python train.py --n_layer=26 --d_model=256 --n_head=2 --n_kv_head=2 --head_dim=128 --d_mlp=1280 --vocab_size=1119 --activation="squared_relu" --norm="rmsnorm" --norm_place="pre" --norm_eps=1e-05 --positions="rope" --rope_base=17900.0 --rope_fraction=0.5 --qk_norm=true --attn_scale=0.0925 --bias="none" --tie_embeddings=false --parallel_block=false --extras=["some layers without attention", "local attention windows", "shifted keys", "gated attention", "exclusive self-attention", "value embeddings", "hashed n-gram embeddings", "a smear gate", "an embedding shortcut", "learned residual scales", "capped logits"] --init="normal" --init_std_qkv=0.0511 --init_std_o=0.00709 --init_std_up=0.0511 --init_std_down=0.00317 --optimizer="muon_variant" --lr=0.0112 --lr_mult_down=0.7 --lr_head=0.00703 --warmup_steps=0 --schedule="wsd" --decay_fraction=0.579 --decay_shape="linear" --final_lr_fraction=0.02 --batch_tokens=[65536, 131072, 262144] --seq_len=256 --doc_mask=true --train_tokens=650100000 --steps=5206 --dataset="wikipedia_en"
Each number is 128 + 24 x the weight over its row's rms, rounded and kept within 0 to 255. Layers, rows and columns count from 0. Numbers have three digits each. The size before them is the row's rms in percent of the matrix's.

# down: layer 21 MLP down (transposed), 1280x256, rms 0.0143, rows 1205-1251, columns 64-127
# up: layer 21 MLP up, 1280x256, rms 0.102, rows 1206-1251, columns 64-127
down1205 091:130137127072098110132123143109089147141135153127103139127170112109167137161149131130104145112095103125119137100129126129099089117137103157128086126141152103135068106105097120148165105121133099
up1206 094:115138145100125145201137164132160128097165114097164159129116121129122124159162104116100153113108148139175130129133101142099146093127112124148141133133120136138100131172164139130156137061129165
down1206 095:117093137151133108124107101146129116132118111145114127143085094126153138122101131098135132108088134161165156131089126115149143075123175128088131105135129115124109120148110109126121152147144097
up1207 103:118126143100160125113155152144115129143131113112115107154110129158094131139160078200133103131147112115138124107090156146126098098098129138160129167068132118107192156094124132138137121158129130
down1207 107:140100100154134163130121111136125136128146124153119107102134154120129098135135133100116153099161129164133090115117131150118134123124143126092166120110083159112120112127084078135136127152138145
up1208 105:124143126129126110095151155111099134114110116122116107091138179094158113126130119118139142122162126093120144116110088150132145077094123073124140110130119134150139135131131131061070109151162138
down1208 105:140133153103129125130124140093103119125114128128126112113139163099119090133096159093110147113130088160136146118148133142108079113101105072127091109126150120141113139120133107121128137088061134
up1209 103:110085132127165137082095130164130101167097096081103094152135117130140153150100121091097169117113137141115173171135144151096120075151143159109114131146113125123137117109133087149142141166160116
down1209 100:156117138169155132146171169151120114147111172084123094129140109181143098105140133140110108128127142148140129160132140111159155113143142093147164144148109093117101138153116162170149095138124134
up1210 105:113148086133185097166156147067136119131134132164115111087131155109098106121121154136189136117143123089132136065138124138108131153137109107146086161137118138132176068160130137172120154123146123
down1210 101:141124151127091143126139090121102096120109070134170167115104138122126133141091125069104139114091091133112136127123121115146134146131141132102109119124108092127184134124144140143089166109117119
up1211 104:147117118135112107161141128112105103147141098161150150124095117112131148114147094152154137139138078143140105178100143134114131155147083137092116152140157145135096128127118114164182108192153122
down1211 101:134179125128127090145121139128125165182170123126152119111093139128090125201117111115112131151098130103145106116124077147158123150110156102101100150182177092185105104120160100100121153131094099
up1212 105:120132149154143122139137140129135101073134134125164113143119123098176112112134150163104134119129211124123128125136104062110113149139120132152155141104151124126108107117145102146159135145153177
down1212 101:091166110158145109142136143129180123132088139130134125138156119129116101128102151110125123123155109135109119148101138116125083158118131122086114133144158113116143160093131105153160159105146127
up1213 100:103113133096125136141101133120141134131137129093091113141077137136184113131151124130090177108168109139128179144110120183110162137129147140136177143105111068126145135143134117140108150098160140
down1213 100:135110159155147152143135107125080132154124132118108141121128137104138088122133121130142153130113110129093172150122118138090123162122131079134108118164148120126171116179151140096125125143110133
up1214 102:110138128094184094159082146129178124128126124124118149108099114142136129144093128137105133118161149133110134093094120120113103096094142144130144141134121125114131135147147167126122150114091150
down1214 102:122163130068163159107141141179137089093113133153129123137117133164080127137103166137106119139142151127135105097143129132107148085144113147133152128118114115108110116114114108151099176101154052
up1215 109:143096117148113114138147119058136131149130132102127144140156126155056125108138117157123098127134145094170129113148108123095152138179113137121179189154174157126134140107142107122119122169202111
down1215 108:095122179120113100159125133100129113126102127092107173113118132125116136093104140126145144166169107132096130090145135114097118135119093108131171116146165120154133151126137146147109101154086129
up1216 105:136151146125113129108118150153127144142118084117160152127118136145186183126142130096128105133158129146123131118134134171167126081130116173111155136161115122122141139115118142136154117117125163
down1216 104:098077148172123110113102136121137098137083117147114135165129160089125145148125124066139121096173133130119140083157110100121132119148119099133155185121138101134127137087124120101133099148145152
up1217 095:105078113103094144144131162101103162127127110136118115147129121107120090151143131099101131110137098127162142107110107103085102151128141123116155123125094119113105158111144097126121103161118119
down1217 101:129092133076150158073115139142155153140115161099142158150167120114120137102129113128128109053114103140139092144117125133152129135167139135119135064131100121155085136123127147134107123143161113
up1218 101:075117164127127108116163108117154088135136102095145168140180135131090131134114120112148172106112135137130149161160131170101102140116114142158160093177113114133117122112102116171196100117141106
down1218 102:143082093153124152152108113115178146131129141097133096138110154086131095174099106191080115146121128155132122158110137128118105161169135134106098088133112147109120153152125126118156156103117119
up1219 103:111146134121082138102131116125137125078128111127123122113138104106114144065114142131076172122090124137133108124144146137112161161138137115119109087123132103105128136104134121110111144105142126
down1219 108:116093180143142157148159098097139161180124121112160095125111078127183104179117111106157124146099135134121129089157186119136130142124135129116125163116093099091126144148155164134140152125162110
up1220 105:153114131131087149164157148127109177089132125119106103136118115139133115125134130143129146140117097136136136130091136118161122139135108168132154137098115068161146149158172117114104148103111103
down1220 100:160141167168112141175159122116141126101137136121133165150148082160099119117132083123120141163177133138114113118134143118123127096104143110123129148124104128142141133090154111130118089173129101
up1221 093:144136082133118096132131098123192105128103117096088134148141156136132155115120115116140144164164125138136156155104131124159126142127120132119143102119096131155119134105122184159164119125159149
down1221 099:162169143114131137115157116088124126070165116168163133182138107106107146155089100103128144082120157132141113150125113112149133121109113194089127125118112104097116130143125134127146138115144121
up1222 100:105116111132058106128121173130124170099122113093067148110122150133130130120098146109075120135077119153120131150149147113171156125112090110115131138112142117098174142123189102172094144110123157
down1222 100:120127123130132107123126143098164091141140114151126088130138140107132141129197123154121107113139106118124099125161132135174140065110153131141139104129146133133121084099111144137129133135118100
up1223 098:157128159129134145089071150119112171069129135140106141137123139080086117115122132103136159137145110106101156116143152101169124141139164103131141122136127092091134152147145137114106157164119133
down1223 101:099129147141115105103111131138157156090144130128075125125106141129147112128131140118127105145145120114142117129140103115142129083116114135161141115177157108120128110146116124154094080144151133
up1224 101:165158139106136094103173141136142122172125159137110115125170093113149151141096159099107121111104110089136089180117108141112130143144091141114114143109113135135094099146163162138142124167118103
down1224 104:140144108150131164124169142130142092087102151075166140145106139159128148117093112094147136148140090126147105059129182127126131116127148105121139095086115149145100115129135132116090124124129138
up1225 094:133151155094113110173121083141106113094120085165184132166071170156162145133112126157146089129158143124126143137088143112127169141147108095111157112118149103121155165145116119128142174169159068
down1225 098:103080095146165112163144123133118111122126153141141189119106151158114114114137121155149113118121140108139116091156147100114093129153133117121128163127158138169137161108151098113168157118157112
up1226 086:141150111124125112095117137104129186125126121132111154131185160131140156145122155121111123138109139130154121163133147113109124147101111088125113136103162130179121110145103093139119101107100133
down1226 086:098086102130131119145151099091161120131114127105126089091136137102095165112133127151145142136091120134152084162157159108152094146143117141141155137087102142134151114145130139144167104139105142
up1227 091:125117152112131130096195134169128125112134160143106140093120116161123119120104152131131116135053064118120126093087119158115138136155119201107092115156109188126153123117158134135131137158100087
down1227 096:128116117130142103146134156100101139176118101079177080118107123126138084123115127098093125099082096161095096130147129121146120155104103123115116117121159155132137081123117167115155088125109119
up1228 098:092122097129125092138107094153117123118144122112127107153128158130078128136103122172095158119125122154154077126122177129168129183103129150154145108166111095128159131160124088069117098131161113
down1228 103:110148155117150121168167141118166113097130153087127137127107156096148133110113087116132117148121151122131156090137133094122158132154088122173120167163126140120078178142111153158140133133132116
up1229 109:094139173134140132163114157129138113149173151132122139142108124107150137167127146119136183145136156069143146189108111137132110127125122130145144136139107116102117151104173150133132126135142129
down1229 109:096179127135125135181112108098102133140129151151146137089114154115154113124085131131142126120137142141148101104103118160126120154117131081143129153111145103183114091151148107113129140151123133
up1230 103:146079115133108109115133133133138137107096128132107115148079172134129153092117152098140138120147109081159114105133128128133117118109163147082160094139177122145118085112129134108112143124110137
down1230 100:159160134111139136103100120109105109176173126144118090107132110098140152155110115140163102163088139150133106127143152163134128162089103141113106151137128123097158117119136128114092174127109132
up1231 101:130104134097128130106120131142103152099168158120118153141118147142116164097113162158100148161129124167107128131090133152154152093083131153161154088137070154143148092085087092120093152140148104
down1231 107:099136162126163110165142139123117100108161130096184118147148091107149120117117096153158128144166175127168152137129136084145138111114138142086113132137148125145071170150122154134124134099115151
up1232 104:133107117107143130105132142135130125157134161126143105140105125115116135115135097175135141120129125150136138110113157127106115129142102124118161118144094093123120118125142099163147099166122171
down1232 103:091130119083164140139113160128144161174122127104130132138093168140169088143143170132140175152106057114148106103106136126147087092126133076125128095148117100151103133134132146118110140139149115
up1233 095:103140156157125129137124105108111165100106122157130181112109106164079165150158115125168119163163134098107139141155121124090153183118120158149135120114118142131130071149136142093146123145129165
down1233 092:103158151143163099131166125105141156155111115103109168100115082132099094111133137145121150161153146113101125099118104154149121127136118125144126117114148151129168169104103142081124120129124101
up1234 097:181110118107123111105147132114122123110156091152133142127145112095126167125107128117156158126112121121133106126065113137193171134137121090075127099155126121112101089134155134133137115128170126
down1234 104:100131121151173139127107104137110132127148133136136146137157118114111141110126141097119136111128078104136109137125119120115144164163129168121144121113131096154136145094096138118144132130140136
up1235 095:082086136147126119156142160122161085143119129184129107102130115157091115112123106096117101086150143117170159186097195115166138091127149152115147109135114131147117144113131134181111089082147122
down1235 096:108116160162111185096136105104120101110100109131134175082152108115150130087112138172118145076148128158111114083151190157167099145119103112141147125099127116165173129130145107102154135121123131
up1236 098:126133167090132144116107131148181163139135097092123125116127162142136128122135130151155183112133129130134150125106103153143158132122155121146089154084145111112156139123147113126145103150176137
down1236 101:158155109118111155099127141156144129122121125164152121149117125143166145116174120162114156115096126117164116096117133158117093110145158122123070157104162122114145122127146184127102176158142108
up1237 100:122174095106122149126126185127093094146108142119113090137124178123158097134121104115157113087128118104157138090123114130121137111139141130152129147122129100149148121151159111186145182126146135
down1237 103:135105120114100122079093177114124143101128153118160085130108121116117140136096123131162043131092139095115118144114130129127144099175179147142142110140123135176109120119139105141116090105127131
up1238 099:088126080126127114115158150158144107091121140126133116132106166138122130164078117150085100108166142110107104170142123102119106141160133159159128132183115153143114150155124097116117119106134126
down1238 100:099173133132108135169135096174161083124159176148162128117124079159120119154127119153106107144090130149123101090122194169058135103071145103090112132119124144148113096133137113132102140108117124
up1239 100:164139146110121126131148151105166105143172174129104109150139115105142125144138096114133179146106152121164142151140139137135110143136137127114124152152099095132097149118105138106154148113170156
down1239 098:098059149114122117107137123101146124139138161108128142154094115150166129118092126106148146125137146134145073163130116135101114133142095115106117147083126131134136109113109114133114122111138135
up1240 100:161141107115119115122179108132121097150101112118139153128138115081107119133119128147110137124125117119134149172146147132110116120110113131108144104141152149124117106145109143147097124102107099
down1240 105:098144108113099144115122073108136156120147085097132164148098141120115177161117126104126125147152161088171105155127139143171121126137134164185147125114116182137087147119154100106133163141123142
up1241 103:128127106115108124134148150131129116155152134130142110159128175143141126155113129076153123106065117165083136057129151078106111125063128154117119133150147165114154108134155084102093125135129132
down1241 106:137120105107115101178112172118131133083124100143187131132141162101113117128109072117141152110126138097138117145140107129137129135121134143137117106130140124129150157124149112132107144105187106
up1242 106:131110161143129089146152134090194110123126134132135129134153137108097113124120157136100149143105144132143162112149113149108152118136101109125114165172153087125128156148133159116114169098089110
down1242 102:061092174170183132099133112125104117122119110139140147158168138109142122161128138134124136107158111130130154132111123155082142131129170130124111131132159161083141100099154128127139157091153131
up1243 100:129102129101120125154157135131121157174135116147114166101120124106165118167144155122146154127158122104162122106115183138133124113125125096122162114175146108156144096142103117140109130137122160
down1243 100:112139108157132134142151095142152132104121113121103094098124148129155063148143171136140120115171132119170131095136126140135097124123083089125114122117117168138161097123124181081128151143156144
up1244 099:114144120116132152130133119089145195141161100094121116030167112161159139137129117173114084139128125132113137117154146152132134082110131144121112111131150150116143109123109181156134126183133104
down1244 099:124144123180083140176093129117142142159068132112113116105127119095173141158122131086145129161091126119149140121131145110123090159153080092144155154114121106127158113146115148140155134187164134
up1245 096:137125154107108125162154138110141167143177146159158142102177119128111099110106136141124130117100104120146120151093132108128138116158132178078141126151141126121116118168094184139148133112151122
down1245 094:138114128173106109116083123088131142088112151152132102148117138128131154053113129095156151125130130165127102108140096139142130152117098097096132114165121157149099154141160114160158136168100145
up1246 105:106125087130149140129118095122142120117130164135081115106144130112125066096122123107086176119114118073139164145109141145103145119113150147143174124133103069154149119135143156156101134151139105
down1246 105:168132079114137123138148116095116083142110134145142144118142097103145121086125139119179083140127137117113110155099133136126127094146123146156157107094119130127138115153148100112185106122141139
up1247 102:119104129109146151121152143160129142108128125135102132119174077129189095121102082144119120101120142147109105103111108117135122130128098133127153131151133160190086158103147093120152149104104131
down1247 104:152117159121138149134122120099118141136095176169200125140152129116138179136134115122134109108125173161112139108120104090186122144133188162103122146123120144157138134076137084149120135167137106
up1248 098:157115138185136123076118101113151102096133141112106178114117111158134138122121158095109147096153145103112146143188134109100186134119137170124070103128126154145155115109087123166134104101118115
down1248 098:104165128176157105105124122114095135148091137155118126124096144147126141131115110121151143133128174119117133138143135158147141103129124159105117166123106133112121120154154115118140134137146121
up1249 102:132105093106143164142107112124120112131184145050127108118160144113191115125136159130170142117071101111127205145177116133127121101117118131134087131152093124197100156100110140168150130142124086
down1249 104:149121139096149102160161186122136165119152140149152116102151093133110150109140126110110121108137107125109122130122124163058114115117136118074118112159145124135098163149102109135117117148118083
up1250 110:088134170122107116156090123131126166120089160128103122112091140151116082142161126088097140117113137124131120131134069119122157122084138092133148116115161127121135151092123158124115125122159147
down1250 110:106124128114118158120093154155146165099093115138134142150165155142127106124082135086091087121134162188104158126151128127121136123120094083095126126152145165146114144170113151168135157097162155
up1251 094:104128149134158142128131143078129134137149107075131107098112128120131090116122087105152151164129167129143125123144158146134125142116119139120144107104088181079168149150115158116151097144176140
down1251 098:140133117138118127111129165132154160120112138160116094098118146135097128134171141132116139066141094133114144106167117137168148158132109144142102106108112112170120122091074157089123161160135126